Part of a small language model's weights: MLP 512 quick GELU.
Each number is 500 + 40 x the weight over its row's rms, rounded and kept within 0 to 999. Layers, rows and columns count from 0. Numbers have three digits each. The size before them is the row's rms in percent of the matrix's.

# down: layer 4 MLP down (transposed), 512x128, rms 0.196, rows 39-49, columns 0-127
# up: layer 4 MLP up, 512x128, rms 0.205, rows 40-49, columns 0-127
down39 087:488489464473519456538483575512411484446512497560500525538537522504521493511501496456530514460500391516557524518497488492519547475431528513485494544483489505471498500457484538522556494538486476500477489562443482517426473499610435543519490492495494510532556530656488521477397571523481548491534450503482467604520530481486458510561483528517523552502466521505564477557474449516479527564465
up40 098:555496513528499464455502503486413558453465530405503530518560509477498522505524402517537538538426410441496509463479463433546590505479529518512499502556465497423486462513527505467532445527517560590500443480435533539443497526438512500464496489499524495525499489502473497535484546440465462511496477543434602510450558570481491464488505529547486541502479474447540523533448482572523473495532
down40 105:476508552504452545479523498502530582470455473563495426450502575444498497481425451523508433498477509453522466498487491575539505550535542577511509508513528482532496531481485460516517506569515403552564459564579503551456566518464570588471533494526517500472555507486528466518508448509513479516533505596540449486484458471394505555467501498506492449501545538538470477498546546479505496570503
up41 097:488467438551526490462507428515565442481506497598481529462535420510483555471478527512546492486495509553510415503436486512493521449507506490574545512452448514560506529467523500457554488475546533404491468551422556483558516462474505568429541554502491534529504464519426558494475518467532416518509461431502498522482548550437545514472451472418541489536527546479503561499529501520478514487460
down41 104:521525463559474427460478451511506467547507478474481505509540522512559471549477555477535451539497506539485510518530458503526435500550573587549510520422513509424554529548407496456542516491478497463505507562439589549445498505565512558501467476477510549510493463558531508595442524503451512488534477468504517419498511488532414499476476521524455481499425500556453426464571482504524465530525
up42 106:493442497530534538499500551460530454466472470432443536528518484456457592443527527465544510590502567536456480480455428579484483481492453508493541474548512488546498532486486481476480441523567516486523482558451569493579459487541429518442502519525472502540504492533448430449473559475561510489491526465539490486475478466478468526468475504441529642530491477576513480506474515466471512481578
down42 108:439444520493509505541490507507493494506509488540486505526493490524504475497502523523461595487468463526474513466488535514515517495528485451450536421476503541482494541398525528496515423519545475467541525544575597504527514564450422580545560535536497519560533437433629480491437490463486557536455489473435488469509451552553495572464567501495467518495513545422523530521504476518504441510535
up43 111:441497482496496549399566443513470509576494508536422468531520495431517530518549496472536492469489615513512499486546475474582568502532510518536559488431466456519507495462479513436524464491515554515585479532511448489472540527415526532513535596534462483501515478495492464448554530504396504504421507553474529518515480467510484530435556514483539467475495469449477492469509512459544498418487
down43 102:459470503504455476546448476491433524489468588485478485486511485455442492523462574545459477480539546528492408468497591478519471533562452469446461504510472502460515404537528493527356523502446462532540503453483477542480480498533485518413493442473558605480504463447504599463491451535474500497473497477486540471514537496466531486489482451461472493510549508503463480512575521501529447505510
up44 084:525531513573534496452505510536550488557439505502449460519477424543503432530534537545450511503532513584510500483568387458495458459527475512525516558403426472471482375488488506494476478473500445580482509481491494495528476511500510481484545552450535467492449479514569515533512465442472509546522448535499522500540439558543491501554490517499522483528402437522467481435488448516480510467546
down44 086:436506474461453420492494486491573466497490455468485476495510522459566505409504468463543544515472503522417470561444445515478507522548510474454502531483561512483473504449494462524496476475595475464506469455474463429445530536565558535557443480501583542444542434501453463534477568517485513476481506445455471442498539487562504446494493530519544505436554477503399488483443477519513530444466
up45 102:499530508469516491492520451448443568565488496511544521480518472559418477574457497537399471485550488497417477519545483463485519466506486550504488506541529484459518516492503607583558519557489484463502401547544512540419578484491483531381486490502445529512442513474477583510518552521525477483502493467463508527509467549491487459498528581480523480509496497477418447536466489505538521496454
down45 110:533458530530534494489468508532575505522458453541521453464512523482492466533489501450511537478474577478502541570462450478462463481544570469493482468448555526544467418466536537479576516540585442489511490551520541458510524520524460454479541438482465524482504490486538553494570508470469492513435478426549500542602482498409515523513480530514432462564497522531442516555454553575516553473554
up46 108:443524494508536433452433504505494470435507509518538473518426488545458452482506475583414512492461460507511555470520523570503514509507547481447504522487475472494531441562501561508432494463538471513484512495562486476480497547478562494495499554430459598551551503473507444482488588520492474550447482509478511526538470566481420518473474523592520518505497519546571534531473495402404507482486
down46 103:439461495501457519492489458498525459552504491414538505488461520544545468483506562473504461564512505524527494457554560515495454439553502482537474496491490541547530546473604487447527537497479548458482482541514590522457476525506540480537513475556436416542421471473513450483553495392487490531457522507470494489468443518583484503564590425525488454439528491481494547566468507522448514526474
up47 089:520451467477508519471514552528540508455574500502531464561582528448528538495535526522491414516508485451526505420538490483482482477516542451543437414525497479522470468483524550533502452477455423473442490559532493507426497475470529454512507557541490454490436544471451483501435489467471448536446509437465531547445555579491526560473510407419500535494558524506504482547518565476575505491482
down47 093:498470571480421446484497598512469550474510539477503454521498515488500483525498440494509491496440463545484486495535491568500489573542544482523482468520540487444514500487500410547549516468555512441502425408478418516461589551484429488479454520486542516515510498481488433428437483494495537456580497516464463497563485462488511441420507519497541476530455506454539482528435539430523457477445
up48 113:541503491471498510520490560486425509595474458454486468547591528467429530434524519412514571573432445507483516581507437487524484485555460526521555505558549461513573504390504474497495440555531544519484462464510497498475496454544501479513553482477462483530569491519548547419473522526469474482566523510525538510505486478582494466441502503459478487491496463453486474490527514453560466517533
down48 117:487463529539524457480486485537482533468473497494494503513462540582482525481500487483525562495436517481508480518515562555543515507544474512500466398515528571524527546483470452471491463589572515534500422434518592514511538495520479485527458505616450454532521456547487498440519529468471541495387474508513481502484425535462409475523435507445461494456453473434431538523527477529460517498495
up49 115:553550543502509530530472507460510461449494461469523512438500482492471532557484564567548439466456538510489519506503490469426590563486486479586520542461477502467565471538519483565571475530457579489585489498462474505490473455481470547450631449533483517493410518474460497472451497541530488529491463536473457500482470486492481435424439537487515524542495514552529487459576526525545513518472
down49 125:545566539548406425511495564461519508481579556522490526496506519488444502443492481501531527485463502507552455543412505539501594509482474555492472478425564490471601519432606444527512544518462462496556525455479461522487511484464495480510471494513587498477456470564535451528535477526547526560434513524442487465497479485493480504486499482510477495507507440496551440545439505480439534462471